Weights of a small GPT-style language model, trained from scratch on English Wikipedia: MLP 512 squared ReLU.
Each number is 500 + 25 x the weight over the matrix's rms, rounded and kept within 0 to 999. Layers, rows and columns count from 0. Numbers have three digits each.

# layer 5 attention query, 256x128, rms 0.0804, rows 0-127, columns 64-127
492475488492505501524506522512498534521512494496477498490526501491525465485484493515514491531514504480471482473497466476502477505462503521505511540462501493507493504493493467495510449524508502
485505499531507527466578518495521533530521482535493496469510473478499494516473504487492487506501514507513525483524493496542445511491515545480492504514518476475500501508514492523498505509507482
508486505527535494524508533483474494521496465466496500485472530512510499476486511492494496507492484515486488510486489445521512491530506493493486503466458469485480542523463496500510542475496492
491528528528503502441498500499480503487523499483475496484503485516486489521488509525509547524498493490497468515505496552514526512490493542515471487511481502545513486489511516483502515492500442
520482517466480478511512495483519476522485465465497456508504515501487502470526503504545456492515496559507516528496482465529478481511475512484491483499513496516531506501464506470520517503477508
483486469510502561463527466532466523499540523519510491524510482493498504461497493488456522488522506491479471515514515519479540524473524515477504516479522455467520443479494498545513490487559475
485471495522533504492484508447517468501467440504521489522511505518490487461489523521515473509533460512522476530534456430511510482491502497505544558495495488522490510506479508531496496522460461
461479525517500525534505513535527524526503446501465533492530462450499499482486537511556491484513482504522486478440498458493529530546471483487484485527527524526497510480501490478537508467494479
530520548507503472519534530492494458488496476466466527511470494512489539503471502489498522508506538467491509536504496508534530500479491545508470549496511512553509500510506511468548488501497519
481487497498508491450531501528491503500521497535494485492465529532511492521501472513491482518496502500483491491524517471511532479483494513520484482493503460467498498522489467485508507531500533
525504521515530492485513460471539544504454497455492463523529496454500516504469481497532547485453521491508497512472490479483483537529485494504486521483507475510499506472503493409543496470509522
463515501512519475483509483469536482536478489472508488452500443455457497485522538512559507506510473521476547531474450479497498501463523491486476475532465497518489523453543502478565508489465502
509525541509512519532453476505549507521490495468539494465482532497493470497495512537528504543513473488536512538502478497486512480483502514493494488503475499481500478495500472467495485508492450
510521494491543529470482497510508457526500473545526469468523491481474500536493513508482510521544538541482497495496530492474495531459476542489511469499485457496506466476486504540456500513469445
532552519504488518492502532472535507549486487501498485484499482471524498478460493485473508527478499519490523503502497539492457508468493490497476505514469481516495504452500518522507497492487463
572493478496508492511525535517475482489467534529454528548471480494496515472472513478466555511500499503497502511443440485514560535474508515510521479521502485468506530503468490512482506531535485
474499529540483531481500465472501470500487474545490495480457499525510482513509497507507504512523454444474501473519480485510466498477504530503529460521443482487473484468522483459502566533474474
537500489539537553525505459505479487467492497516517517509462511471512548534545453525523496512517460481494499490467488437515499530516465527479484484481507485508482503519530469482548534509506476
529527452544508509530490531508527532502487452460520512505514508494514501510502528465536504518531479498457449489463508502504518475482512479479490473560493488494529467528473524456484485495531434
535487503497449524460478505514522505563504485463531542465485474494449486494520519508500493509519570517502463527479503490468541514518550521521484520515487530469504524536517494462449578500520498
515498539460512528485525497490440483511516490496486528493542528478487463493516498461470564474487473497515484461507501473533526540499487546511512504515514454502512546475495541514495527501517454
511458521481515459499483560524493489473495543489527478513524497510494486505467496513500521486479456468517484493459483540507524486501501530511513497503502551485521518508552460490515498526456492
492507502507498513526496514498500474495480484492479515529490524465477500511502491470465521475531502527515458488525520473491523539495471461478519527489528499520539471498521505506484511460447486
514509501531487508496493503538571473486512485497500511478514470500483507495518487489521545485539487506478504485454494534486489529498491530498470489466488500534458471520522492502528482539516507
480532485496502534511484492474481505478497505486524471510522486504495495462486490469468512477488499502529517493547458509438490500496545516524473508493486507494510505525490454483478514531491455
504501474525498518512528456500529442508466527539543515508508466470493501539509536501472492473518504499492516478555500449507471501487467498477520541503475527476503496526462445522519486504517447
491471495463502513542509469522499447519514506487469533498506504500517492532446480467476518498454517500475447533492465501531482545484520507480526509533502488522494484527501474493488455502523509
484482482493486486475463507517501503488515485524516527481493519506474540494518489481496554516480496480477501524516487504528499544521485497492487518476518468516494517492495505494517498497521485
526493520522495517513481484497497487519488482492493512454479511466476508524546490486519509481503520520510535509489541497493487553508484546503528518525510471463502526554491497528475479534457483
504509517495481464491484474493447504439540491501483555501499507464480499464492513522536490522492523474482515490466511494494516524505508505519488495527499509486500479500521511531501515507509488
469490463510478516513550494526493501475538491531514483455488523531510512464496521482475493490518498500523479486491519500488526483486483492509546477492489465454507489524545565515506522471488498
506506448495514475518522492488477493467515488437478489497530488534527504476531504521511497524502516529473515493496498493530455504505524540520506512506489514484503481544511520547529479475488482
490523530505517514460484512536498500498487522495487527477491500517510487479495495488518488494508507480544505515479488541492507493519535475484493515499510534517482485480489480510485514491482497
509521482487512532518507472518512499489486497504509480514507489502517489516502502526483521502466508509484493489496499531489518493474545488520474508510501472507522496494548500500491498504503513
520475504499490527499465469507514484505475505510522513501503550474514500517506502492493459485536485483483500446498511486509474521488515441485493504485520491467492475480506496522464524527503520
503501518523514489474486505497507501485499494516517483497475521523504497503494513490473501488535509493525504491518537499481491541489522476494505492479479492487497520497482485484515518501488499
477494504505478474495472510511523512505496487471520487450495508493472484506491510533492498514514492464494496516532492508507454504499517466513506495495497479495480478499494506500486510539488459
483467505524492517468469500532511465487494487489518513518482508520514468531516482514503515529517483484524513481481483512500508479500547544470464520503479502509504492479478516518490506520515507
485479502462454469498542524503487511557514504525538507501500483538462477554493521528490494469488488527462519426467483505505491511515472515506459474518505464493504479508509503549480508547512466
446495515503524492480515488503529472521529506523483515493492518484520503516488509503502484527480505487479486513502551515516469522518489512510512464502506562522538492487504487498496461510516520
527488550543525477517513544486521515518501457471509511432483497469501487447515512517474488509508465527534547496537489448520495518500554562533491486494506492488478524493513441483548513488491503
500514440487506482480487501477463534513526501550500511530499503479496475493505524490490507447451514502497554482534479515502477492515486496494497467472501495483475463505554533558501492538508475
540484470468492477511532475545544474507518503534522488487517476486474471488512536455494490502489517484482547515505499556492509510483524508517484494448487475479529479465502527521496481529494492
518495502495513519502498496487535503559481474523525498517496552498458491503532505570495514468499529497531505487529468514480488484488454470506491439483497494515521517500506485503458494498451451
477463464481490446560554537499531487493484502502483523510503507503488504513521511457526493496519466501470499482475507475526468478541482469523535543520512502499493477474461488541496515499497540
491474506476497488487498496483458503495513509494467504516536484546524532477480480516486485496461497472497517514492525511496517496493487493499472489487509562497525440514546491517509508450516545
506448474533505477449490520491484499484487464548483526505478492511471500507463464517455534498471549518445472522536559471499506491485516490508526484526481506525549529483532516491519479480483487
477521505501494490486505522466505467522479506510520463512537490507507485471540477456490500542455465482512452504514484456502516504490497536512495499503506531510474507517514516454527490462530495
538530474515516480498477541511490544486531519536511492498523512542470485498516561470508480494496496495514485496456493524474536490534455516530484528495491483541501510507471521443489486489488529
538503479498493488496496536473526493500481521501484488507518525481444453505525500487534540486490494570488511537506524536520520522508506483489491451466514450551467528491522513498499481512449499
499541506484496467509519500518486504483506483508444488510491530520512509520507460518467513493493468528513500494479490483468515478482534500485488535465533499523500521566534551546517516472523480
514474540530501512467518502513473460495516550494528548478498510516539509535490519478483473484517521488456510502459484489499519478533477527493493524520461484496479466517503496498438520535549440
559506504488530513534490510505469494464505490527498509480512543491521479507481461483532499513521551533514488513474512519502492552490476463483512502482504469540481498515432505506537501531465531
518479483492501478478540518554481526528508533500528516520520482506500496535473532492505454485494524501506493546507519440490513500500484569519550495508524488499459482542520517488475463495486485
509502516476504512513513504513540488490508498509531476481509497411480449486508498525470456487498495526491499445471479521475461491484495444501485491497529495505442479468465541500495484516528525
520459471508464492519517521523505479481547546548530514510506513534496487510494487490470521488474480485482484496465508490465500532507470526490511481507472528491502506492516490446502512503502528
504492494538536501545487537503519487466500502531483526494507508531479488504470482509498481480511480504503502496562508502493470514481491504486511500522510460467457480508547514535506493477513521
490490492487496507481521498525477551536511502475479532479552491527487479487530442512486505472491500461530497521543505509540480442477472456507514480537515477472551518478505458531483545496524538
493539470512527452475506431491477482496489574519521475466463496478523523510478506503471503477501460472472524502480529529457463435524511492503517499486456456511510479506493516488490547506492494
529496508494501508562539506478488525467500490466486521490489500513492485501492519509502529496526520466489531472540520478505522491505508509529496519526524500485549520456489508508516545546488495
502433487503498448526474491539473524468523506474512537489502472470481507460506507490496453502481484543517518502491533486522486492480520509490477535491505495520515525523525510496519490519476506
496525496502513499543546554523493484481476521472493509476467501480472457467467520527490485538512496477461485497490495516463526526499503529504521520519522447486465503454464493557524534521505496
499480522519476497531499495510507569444517517491504513479499493468517519496489476499499498472482529545492529475440475518495488543513446502488534496459510515539503486509522505513515527488494538
526516487536491538519476496477491531473473494478495475510483515510520520534495488504508476510454537561467492508480504494512521489508510538504532478503514492437479518507508453495460474487538550
482485438486528502514502518526533449497597504549533495497449521493531472486542485499465501531509467549494497511537540504543446529451481504511505544526484527445494510475455486504513513530522484
523460432506536448560528497513515525500508523475492508505541486490481502511483534572499485469529486473510475538500510474504476442485548502537489507523460504475482499472546480560523500466521471
519517532475468478528564550509477521486478508472509520516518485478470504507504475526526490493477536469549480505461495505516527526476486447538480505506479497480503483522486491548476466522496497
494485517470507497489487501482548471535509524470518511494485514497500492468546511478496529473541528508486478499480513484480508513501467486507464539506520483462523491531487487548479468514525507
530516519548502480548539513520513453498473524531526521504519485521518483487526498565545455490516533505563491503480478508529502518465499482527513506526537517487525489492464479461502506531503496
502515512480508503517508520484465514519521506499493502506520465498521503471535514451490528498489538509488489521520521484518455517551510451488496484506554546475498485543482483496542456510485455
488504492516483484491529501546513507485501465542522490523493496504463514514510461485498520494496510491539490508501513536500480522505522492492506516512522514487508512509540505490503526564483544
511516475518470493507516488444507526534529453487472513465535474480526538511532503462545486469488501498476483497484491469489490498518466457459538488463473525492536472537503522485540533509481475
529502466513485487484484525499507457470524507488485506497485538491436516461492460503526491490461528498470473527514467485501489489507519467489515475510523501456518476530511523489479545488500520
535495493539540470505520536567508464512508447522494521500531550565515506478496490462519485533553495498482506535496517468482503486512529473501464508536508484485502549533501508511466484521486508
448503527510508502507533514487524503513451478523505518507490535492514496497492474476528496476531491517546536493485464482503497498505521503525495493439539497540490493512523517505479488464528483
459535506463515516519499471493516540489504469506498482500472551474533551475511490473502531506458485506520526501501529460490521502494527523498524543508498506502509495559489530491512501496511527
495539510488494532466497455494536539519507455490471504476527500515502481497518465557534520540579513516493481463471532531451521496495470512499455505504472514498527497490530423438524506488513504
489494469517528524512518476479522491521517446560499486487516496498487471517498516478541510515490513537461528481502516525487483536527478491504535494531471483445475518495499519535541520505502521
519511464567493477481518491480500511503502514496487538541500492534486480574510511484512550505516499456472498524543533565463511494520464525477446451531484491512538534467530524492471495524528508
513551476494513489502486519525461495460515522527500515484512511525534469477442455479498561489464499507500524520490484548443472529469510519529512471501514537505506462500496521510503536506483488
510458464525485482470480503507546453514509535441522509519471515561537535482464526496475489533468478508515456523485579485498477486507549484541523548515497482488523489557530466537503522517531496
472505531516475454518531513446519485445452498521507515468468477484506472491493488537536507525521525519489535482461505510506476506539518520506515451491481476471546511489541437456489500476483462
578508494499542497535469543491501515486532511504522470499530546490519483477511452456522498498456504498505505488485506491506510551490520545514481447467524519527522476520482533513534500457510456
493472515517493511510504500426486477533501486468504555508501515492514507529478499493473480526461550519494463485495535534488526487485559480496503478476488460503466519496522494505484457469477471
528500491473534522522533503509528487478514504534474510431551509499490543515553501514497531525509488452537475490471528521437534501518522455523476518459518493499539516506518541553539521554516565
474486516536501498493463537505506470513511489502485514550534530480513548545449521519521521486534541511499497499501511497506535468538508549502490460453483509461498500506473490512495535527457497
524509521503510519526521486449529504525488467497508515491470525554482502513515469538514513506479497477520495510499521473480506469470508484508488511518484445516528515439547511465556462472511511
509456485465480510501547504507499519472496452473467532523508462433499513488503477489461505446477467500538496479494512515526512475463538525486467495527547512510484486439531548513506517482494509
451513523538485531508500501509519507523522475519474504508456461491503530498499530461484470471429458454466490504541476494513504545517469485497517478555557521519457478495495507564461473498528528
477502505504503476559541495494532465474509529456530457507481505494527540493506479493467521493537493516474529484542535503530489518530471484477510487506491533522511540494478469531487530516501573
528518457499481483464495508481476525527503510529528481507471508488481504519522498488474519532491460521545516532525513503529475488463529513514535504528447512494493525498518490472480522518510512
514511494547456480519533512444479502528475510517521445525501505543529553442535528474477480467479520513499524537496509501502497494550537506523495497521503488473505460567506514493511488500527468
520474565512524505560474542507539502480470443477445518515462523499472462498477470522497518447491496549508472497483471472545450464474528486515485500508487498519465509522492498533509503477522437
529467494502499502506490509504464524448545522510496484510493527501508520518482540525458517490521501434498490483507526512512552520518440534530471484455486478529488485505454503436475518496554509
471523460468499508493473519483512520453513518556509488519513558466506522465501521454472492449504508504502502532477524502551476505467460493506550487471529528540492471488483499480459516471502503
503468486500492483503505543503476510505488517523497497571511484481548487510473489526508496516566532483458479475563536530521458466496444498483505548466508459490516514491521503574482483467526505
541516533508519521496477509484420522501528499521539500505511498500549444514478518516493492517508487507484529508515505460518475494487499451522507505509492464518485475572532492467532489475510485
489461468462487484450461492503473467453507488521524467478491535504500522498468523459494485488508460488482497532498516539497491488481471489494543498532532492500461530497496521492485501486494473
535522518464492527482472484515489515502521469488502491479522513501497488508489484475528490511531507509502520499500476494471495491500495518490517553498495506494476480505507535511504486490519497
510545485470486523551486537495466519485467507501507501456502500542451473547465494525516546549490503496507493531493466542464528483536502504513496488524500560479491474475539509486522495480492511
495496459527504499480515464508554484509519497501494543419491474498534528512502551518477495488519472508451515499529504497517457520491518530521512547554509499463447469513470512553497500501493489
452504522476476499495522502508508421519519493519491516489480470527495476524473490530521502498497545473466516509511505506489481482484500475472512498477511497498513487492496511508472526482523502
480476470509460508506489505476505482485518485480509497516509486519492464478476477489519499503458486466503533509522534503484535535518480494467493497485533482539524499545436500535557526489531509
463469523490512480495493524537533495486522485480454530555483498486510562481500510533477485480505474467517449518502491522531479475525510533436525529466440498502532513509487509469468500506580507
525506489503474513508522519515515459472487517476457523514460480560499522529455489513484507510484491487520488510525482576543520481476514505497472499475482472505513510520494521479510464489461487
518469482480519479517482501506508532503501461534502500500526508503507512478502471511491511522487540471515494484519549469452510517538477548440492523528520482468470541509464506548497511477497494
483479461510488510475487497484514496475509495462530465492472546481444487483502484514499493477495463473499520521520459509515470485523510482490477482464470591521471532473490488506506493470501513
444519535488472490467471439494490522515494508478502483519502512481495527508480496459508520498518486500542514446474511486490488522492524517486510542433516540516569488497480516459517507492490489
499469434530527471502535494492468500486490495535527490532525556557489478488534461545503480555461539457524516478499481479466487498536488495496544474493551514519531540490540555536544470478509514
458483503491486489508484448490511474483478524509510485536477519459495494487544516480510487509519517499483553466493482503502540542475493497524465496543495490481538472492483509550457472495560463
521468554463519503513559516504508513477523510470484486512524524492530487489486505544488504503463532553492496504530490495505516485485495501500545567503519474506454495495489465518470517508423455
502463493467510485488497471487524494536502507535541523505465521496491442495497496470511478522448481490443486483575518520493500520460528502522465498524542478499521493505492511492546476559476508
537523522546462488509590505501419536487498527491501537499454522498528521531490532519460464524518531494481453528521515527497556494505557454574490489461463485496491462532520463521455540495460520
528528457464527477443498449493507502478518534480499517538536510403495534545474495505487516518469471517550531538509542455523492511482506537475521465483551471476495498495502499494545454524542533
481491491500453474530489507516480494497508488471477490501482523484502457515494496515516532529485514435458483497534481459495506523558497561488494481471452541451469522544514494514524510482500542
492490504504518533404501456515432539493459487541535477494558511497497479496506475446466523526483428465487516509577452459501488504470451547510524500550486439515531553545520452535476477488498475
526534519530510479456466473519534492447513493501481477488528517564507519499455470474487480497492517515451532484464509572508520488446536490500517501481460497476476484522475497483445498495456514
549475496502505469447513497509520459535477488489504528528492491521487512473495494541479485466515531458539478535472534492526501494510519498488541469493518472538512528509483485483503492482523509
489478508496474454472519484489564484499456508488481488456506442501502483459523520546535472514486508514519481506501533551512430500478496479522471480513531516504540537482512497502486575475480474
526512507495531484514524526498482422518530470491501516540519504513496529515544566460545554513497484477508475552518493465479536501515451494523529478485472484528524500517514515491530491495472484
474557515510477508501546488521523465527468538508471549505478519499558524481483496525523489472527518504485470489507509506526535500473509492549497497522479503484493476481504500472453461512500489
500483478482524426524572533454474488466496501492515516508513490513507559531475504536452532480501466499478485515489468520514484463522481507483524479540488524484526549496538507478517478485479537
501476483504549464522518510483481512524487521507488498497504504480474493522508550510523481511494502462500504515453490507457526499487552548492523462488524463518520500500453487504547507521483476
518530505461469490488458488559458502496477444491480447516475493476431483477476487472526498564500521470519543544479467503589471466485452567492518479503509477519478538516518538450507487512476512
503501473575522413460485529507513499464511489519489513465499517552482487472504521471538527495493491556500522487496499510511486462517527486525483531453525512543516479454479523441525510533513528
512453513526495481492505513510505499473525515445432515499515538522500447466532562475501507414523466469539461462508539538530515492492548539517500499491483526481524495470475471482500540524528540
527517525543477508516493507516507530493479481472514464496523495549464469562522489514536517523477495517470487470498505471499508515526436478521537495504480471468516447502509416481489504483474496
494499524497502480511488470503489455529549536459478514511484552482487528521505474463557543485523513505525521499508477430498557502488571440482500544463505476458475498489521481507503489482566505
# layer 5 attention key, 128x128, rms 0.0779, rows 0-63, columns 64-127
505512486494489523490498490479500541507483512466493495502556518514475534511479502504482526487459487488491524471486512476511478504525479505505473510503503502529490506519493464516452512481501498
530522503499466472515475534492522497471510520495495500491495478480470511519563507497515519530494531522471500492476514505518520495494491495545521474513476525517539489502528521473507488541490508
508521490504511526461487511494510487488509525496525509502503511520530536466488541508515493522484499515504507540554510507486490463490464499502507477519505506521502469495526504497500545507465512
482460502516499530500427465494538495484506486520502509494484548515536463490523501500533472483525504492475514462518512481522484501460559472478506519534457507524496531523500496530494481492477502
510514475455497499461499545501455478476487513535509454511484519518526527490506492475497494526481521481490491513496522501482561499474524487490523518497513520517531495508476513546503487511511512
506518502469548515538501496542513491503480528539487481481510502506481530529506463480485527475491510553539500517537511516520522513533443512507494481469502526463479504491509477492448493529492548
526501516483504462423466562477453516535481487486524525521538509503506488493515475539528485504533507511519476502486476449507515495506446514479551512539530506488490515509498506488477524484500541
506465505477515550457523545510506535481501516526495453496519524480458497523522456479469478484455500531469471486505519489522502513538465581462513530452544510520463497490461496542495520500488484
505496485445506536462475495539490463559502493462528491504488503497509516550503501480497548498519523535464496504487481481518488500436469514537513501487503531511475506493485498513548506472486507
460524461485538513470459521486529492491486482524511530497555515481546531543500473488490467474500504459545499493487499516555461502461479452502530537478485487500543493505468541519522493450478516
449484483542531537519489498521454521492535482504508497524474534438522458470464486502483457501519514525500492474471520501498504463493446498462520490525496506496445449478504484482511466586501526
484487481520530549514557500548523541489475472537509525542520503449448488515483448525449509483471474468520444534500528436481530512543465517509500512500527476513485475515548489451459483474517509
497489491514478480532502527493506465484498517552491506527482546482487563508505501513474494509479540495513483502482502476490470462516461452473523507485513429502475531516471536520534462480508525
536529520486477498472526529493459464537506450514514507458538518504467509491490522503534496505521507514520493494522440518472465537470446437504497491508476481521531521515491499520492528514511459
488520551552476513482512517504483477505520533526465496522529522540507476501555496514473500523493501486527495481512477487472516484532471458531528538517517479488527511506512518462490541500488508
492491490484530481479473523469475469539480493519474507529545455530514483490493522480476486489491457441530522492473488504486519491516492498533505538493494496493528515482528522525504449442497518
466526570500469537423486465525491488493524493391454508520505482516537467500492509494472530484525478495539511531513511530485534513477507468519511534524515547506519471482491517487485432499482523
486489494498540541480480524463536506462489488487504516525469520468510464525481509455486489487472434503509506452518517520494492458513462469492487501492503488505433498510496527521504500484479519
473484526555530472447478482493494531487469534454559534548464487497452505474524502482514537524474490541508497511519459532501464524485497517474524502504521519489509465512510520498524497474514522
517535551522455446453508515496459517512507488481477515492492504511500509420517539469513504481492498536504525510502483467550475520444499517529555460459501494529488531480484481533516512492503486
555517460458495501441482478468493490493522490550542494515538465474483484482558515503467473520480479478519467471519514519494493493458489503470520503496484488471517495500479502513442506506467475
525549516495506552526493521520483477502490500472481482465490531469511521471510526463517505473548518442481509488510533564500464541472463486499544533519512503496475452519497483480537504504501545
479489520481473482496511523498498484492513513548497523526493508500452507511444477537512510510549526509511470495498526474497499502490446503479487505487481497544469471483448505512461497526473547
498488488490484529465496497505481529506498522488501538508507511500484459520479468511545482482480498545500490495484475452473504512478552508480527500497472503481510545552460493491480528539503509
516441520473492470480494475519539523463506448482478476444515500511500465506498494470553480543515496513512490512488515511503539528519500515487535473522486464513487499538513546472458475519509511
501511467515485557492482453513446508485493500481510528441517512502507482482478497482546430508478474542574500517516507516472511473539460452539500506493540517441444471480539502482482489494528528
520508549465515500506517553490463486513523510530476475497506475484498517541469483509488471512465505502515492488522522556464464511496554523507493473480492510462486489446466473510494517489540509
466516434511497482544494506470459549538528521499531465505504491489486508522487559507514495491473485507499509509510500484506545471456529482517460484452535521505533478508521489537540527528488544
555452449482465500449499497544494462519504464485465481485445477527501536569492564487494458491509493476540481527474526500519510526530504524481526469510450488496538488487444544495498494519491476
492486504456510490546499496469529494501512507513485504491518529524484548452528460474519485439525522493533462533487498498504520459517474490480513468459526495464535508519518534492510524440488504
491520478479536468487493523422454498492529511450515457490480456519492526517530469521496511522539487494509495521531527496472546503538550470478469476459495498484558484522528489508470496501517550
452482561475494524501476519515503487482504496515496566480502553497500528498543520499514487508515523522537506498511498473496503485505484535494448511548466500530505523510481490461485475509515470
486461423485536497480507478479516521503578488527484487515494510449528495465528449537488465518469494518523497507484494516514501467495506547495517500459490496484522539489502498490516445526501498
479481496527467512511466506523520467513489546538485486533508489476506512532472510539505458470524520499534516495517504495501498506504477479527520511515497518471479495481477492518485510483532496
488523517468462474497532540531481549466487493498478450494499463548480500486524484518476507497495504517499477504493483520506571499499494510506483475483475473529549502505465480492543501463480517
516528479528502517485513455489472464547501471488484533505503499520519523525517527480485560544496485498473484487514513448529488498541497449496497464514523474524488447520563490487528529497506498
569481466537512476498494522468476503521508504566459502467482508543478505504519494509483501490497482478493491526489489502472509448523483514509460497499475427479516492506541526481531491492529487
507503505500492504467482470465510508502485525453531482472525483519518454532507496453498499485492492509504494462507509487461528479541507496485491485470564479510501506514509486495504486477503488
532451475539506503451461531551513516502492475497536452495546510483477499482507472485500478504510553474557489483499460469491487460538510441534516532510508478494508499534446498478459516519522497
503492519532462502528481468518517513491503530557504511464497539469494476484514511536501490484552489448519506487501511532515481541497547521469554531470471497472487528493454503460551510517502518
470505486484512483494524567483463494479480516498464468500473491563544526497470495514484497509497456429468430494494488485496472547518463482536538525494499487469554466495483502503492476443477507
493495434496471500460521525493531522539549503537464483510501524478454485507538511505577512554433483485499510561524536498507488496520548501544495475525504522499507503509493506485504480469478465
466499482537519511493499491475474479533459512512461471478504473532486485508518504514508509512512496525484450506497491495525535506513478493513507484446520490486491484514508535495502498509512489
459529472483458496533559519491460537443505498499490482479469538479462530513510455525466473459494508524490470501442524525517498465487466486486490478512526485503484486470497470509464481485517519
454534494532522474460505490524530503518502495531532541468475464513497466498482491500492427476504501481488511518490503516499526536527504497519489508521471485465492514487499478484496512568479516
519527504518452489544507455497516497453530511434488483531461497511488498495544543461483515505535488480474546497495519564507473497479524551511461502492479514501520510503486452456511516443528515
468494477505537569445488481458505486509511498535501520489522478495511533496512504534513525486493486493530488510517474520480505459489450510492549428515478501481489531513508458469481507579479471
500446459487482523490529502510519502512455482503514504492548515534476450470447457530551493506501497497515544502517510517470505544507511525452495511480478484509425505537470448488507502533493471
471509560474492480471514477538477488473489518500505456531525499479524484486480473450518492506492503449482541486491519459530500492493536438527459473494485494472487497515482510527526501494470490
515498511497525464494544528498468461516505480501456511485482511521467502503555466485514542480470512480460469450485498476538557503474509489496485494463481495508478486519490495420462584501513512
519516504465468512473461482487518490478464510516500453524507501467488470485502474510521484500550497544505507507548526514503523525458495501503543524456518533485483484504529518511524492519515475
484486519470523451479507527484510541517501508483511551463480520500472490442472554471454503500548504488475488490493510530508484522533540483479481468474521506488508500473465513526490537469487457
492523484529519547505502510536474456513527441527540467495504461439494515510494470527481483535479466446510469465507494521485466460506506468510477491485506560498486512517469490499534533508504536
486493489497526468522534530497531477548465532469481518500491486426516536473491493494492480501478511467503523517495533496495471528535517514497493527495505493475448476489515481510494483482489502
495501502540558494504521474466501506479495516533515494485523464528529488530508483451496456505488511538484541515521485503419519489512485488486475554453531454571494498502471524534507540516511477
473488481485548503524532479490485510511502515540481491517495524480514485468487537479523522476550500539522517476475516465492487524514497484501477525527497463482500488486521513494503516493511502
475533499503500488484496505504461452516486532505496438501502486475496533463484475531536495496515543506460514519517493531473503449486432499503450484520509496482489446497499529498468465520472474
525490474537504508504457519538524491488496520514548487499487475515546523507489470519440474503503498508477526507500515543494505503483518552516493481542482509510459538499510529506460535502443538
533488482508520460486500513526541501481542502489492495515508505487499490483508517453464526502468510502490486447542499528501503500520469481486460468526514458499486474525462482531522500479519503
505476500536479461486493516442568469487504553501502503499461468525500488474508483492513482492521464504503480480519533479533532503538477533482472503522497594493517505457470460539552497538502539
490475460488535493498477545509512453506511487499506527514490532479491516514517493468512479532482536472497503503489555488477526503493522506488464524481526476481495566526506486567510543515504505
520510489487485486503484492486506437516475532478496498452506501535473465467469493496540496456506523445537498527461497506546491467468552466550498463522490492516507474513494544495479517464496503
482526492486504465488462490506558431460502454552527509491506506471531479502512480532542536477475530480493544485533529503504475519457523480497507496500535486485481438478483552571511512470512469
492493500493494485470457482481470490519495487483510470506448504486493564520518504551462553535506469499504511510495502504489506496500495511497541478456456499533497486450543493519541502492516518
# layer 5 attention value, 128x128, rms 0.097, rows 0-7, columns 64-127
499516465536483455506502493493492475512512499495452467474491490479492535511525466549501489529525519526482502507547509488533507499480490514506499560471528474510468452490456478529523509504500516
515487499526548509534503536478506489485483528548522504507488519546506498533500507518483510487530514534497518491502519493446498506497503488512467502492508524506520534486523463482489524498478490
546473519496522512509501506481559494496500504455468503483480464495492504521529527490535525510487485499513495515561480451504513493514527466494479491487527499513545523498527502472504464516521483
516533541504478499478544504497484555505506476530497466542526495533490500514498505513520490494476522485476493507496510536484486521475497526481503506463457515500509505505523475520515491512485496
492478507486503486473504469501510492479479528501521512492475521527509495528516463532494520515481513482499495459494482491485533472535479479506505518494515507473515519488521480498485516504550492
495471529464507488473466497497471519485527479535501507497476526517451468491502479540468517463488471481524508499528516513462496483508488545470478524480443543477517525514498474473456528500471557
485489519494510486518475491445523522515543521489497500474540503478485513477460481524525499455456544485528497503515517463524534507469525521487496471481541510474485511476515497522503467528500473
527484523511540487497527514498462514511445525515493491497558484499512501521502517506489498462479496499518493481514484508498514504485521482512504484452524521507526507525460484487480511510520485
# layer 5 attention output (transposed), 256x128, rms 0.0723, rows 0-6,64-70, columns 64-127
513541465484493486462487496482476499512467521487509540507514510530542525523528490469486464460534511454521494499495558523462485490479499493522507510476505542500492504509479505560476490506541487
549517533512467523513467532530538505445485452452469506501488493471487507472502470503546491522479464526512475503490543466507544478509471485506541518492520507463536447534499493483541460476459498
471509487497502519506541513500471481462519503505457467466465468491493487499449480492474493484502529530508487498531509541475495509500507510490544515508519511519484502490504501524481513505477530
486492505514562497485498497518499509488512507487500523468526471505527546508508505454547499493536534520494513510479503511511461509477495500513524449528506513505488514561499467466511469497526511
487534547471554450508518506502495491529475514450461489557462526526506496508507474539514515488499513531541487492495535496465544488456529527524490480489509511492495434520510505499496469495452494
485530494530475515519501534503525487475464507554483479532475524523510532509501475524440475500515480475520495514494499495502501476473509477516501494500486497463459477479481523501488538503524454
480500504492476499508497507531498518482493534529507501505503494499517519518526469521498531503479495514559493543490479461487527536516491515533530468508529443534471501525476507478469498496474504
494490456477483511530507487490492454493523463485530493493517523483493526488500485478527547485530497537476496509511497471503478477542480533507494527506464489546513476479506529477492504503505494
481484541440460510530504483492491525535522502442528487490482497458511517476489498494463516486493484514517507492482467494512517502478479524500521506519536525522511513460563493478442505501515500
508525504507482455487486521486448508528477491485530489505548484513476472491539470505485470514539523511526498490497471505509488475497502487514495477537538483472535532542531500509468492461467524
499526473517476505518503507487543507486528490501487500528501546478487534479531474483470520506501473495493509509502523477466533468526459512536503505544497505514504519462486502507464486504462497
502477484489486495477433512522483494482497507562486488504486495523458507508490493495478532503476514459501491507485522513452481506497477531468500551487499473499510521491483516507470454464492518
465497460503544523496477455514488476456560533501474492500470496532520516501486535471512558509475485504504486487461511532468492504493509503519496479506521518497462484466522520464525455505469508
481481498521537498492500500528461513464510529507525501490498545529509480522494540462476473452531515519457515505515497502504518463489545497516502508495474549461512449514486509494481509483534474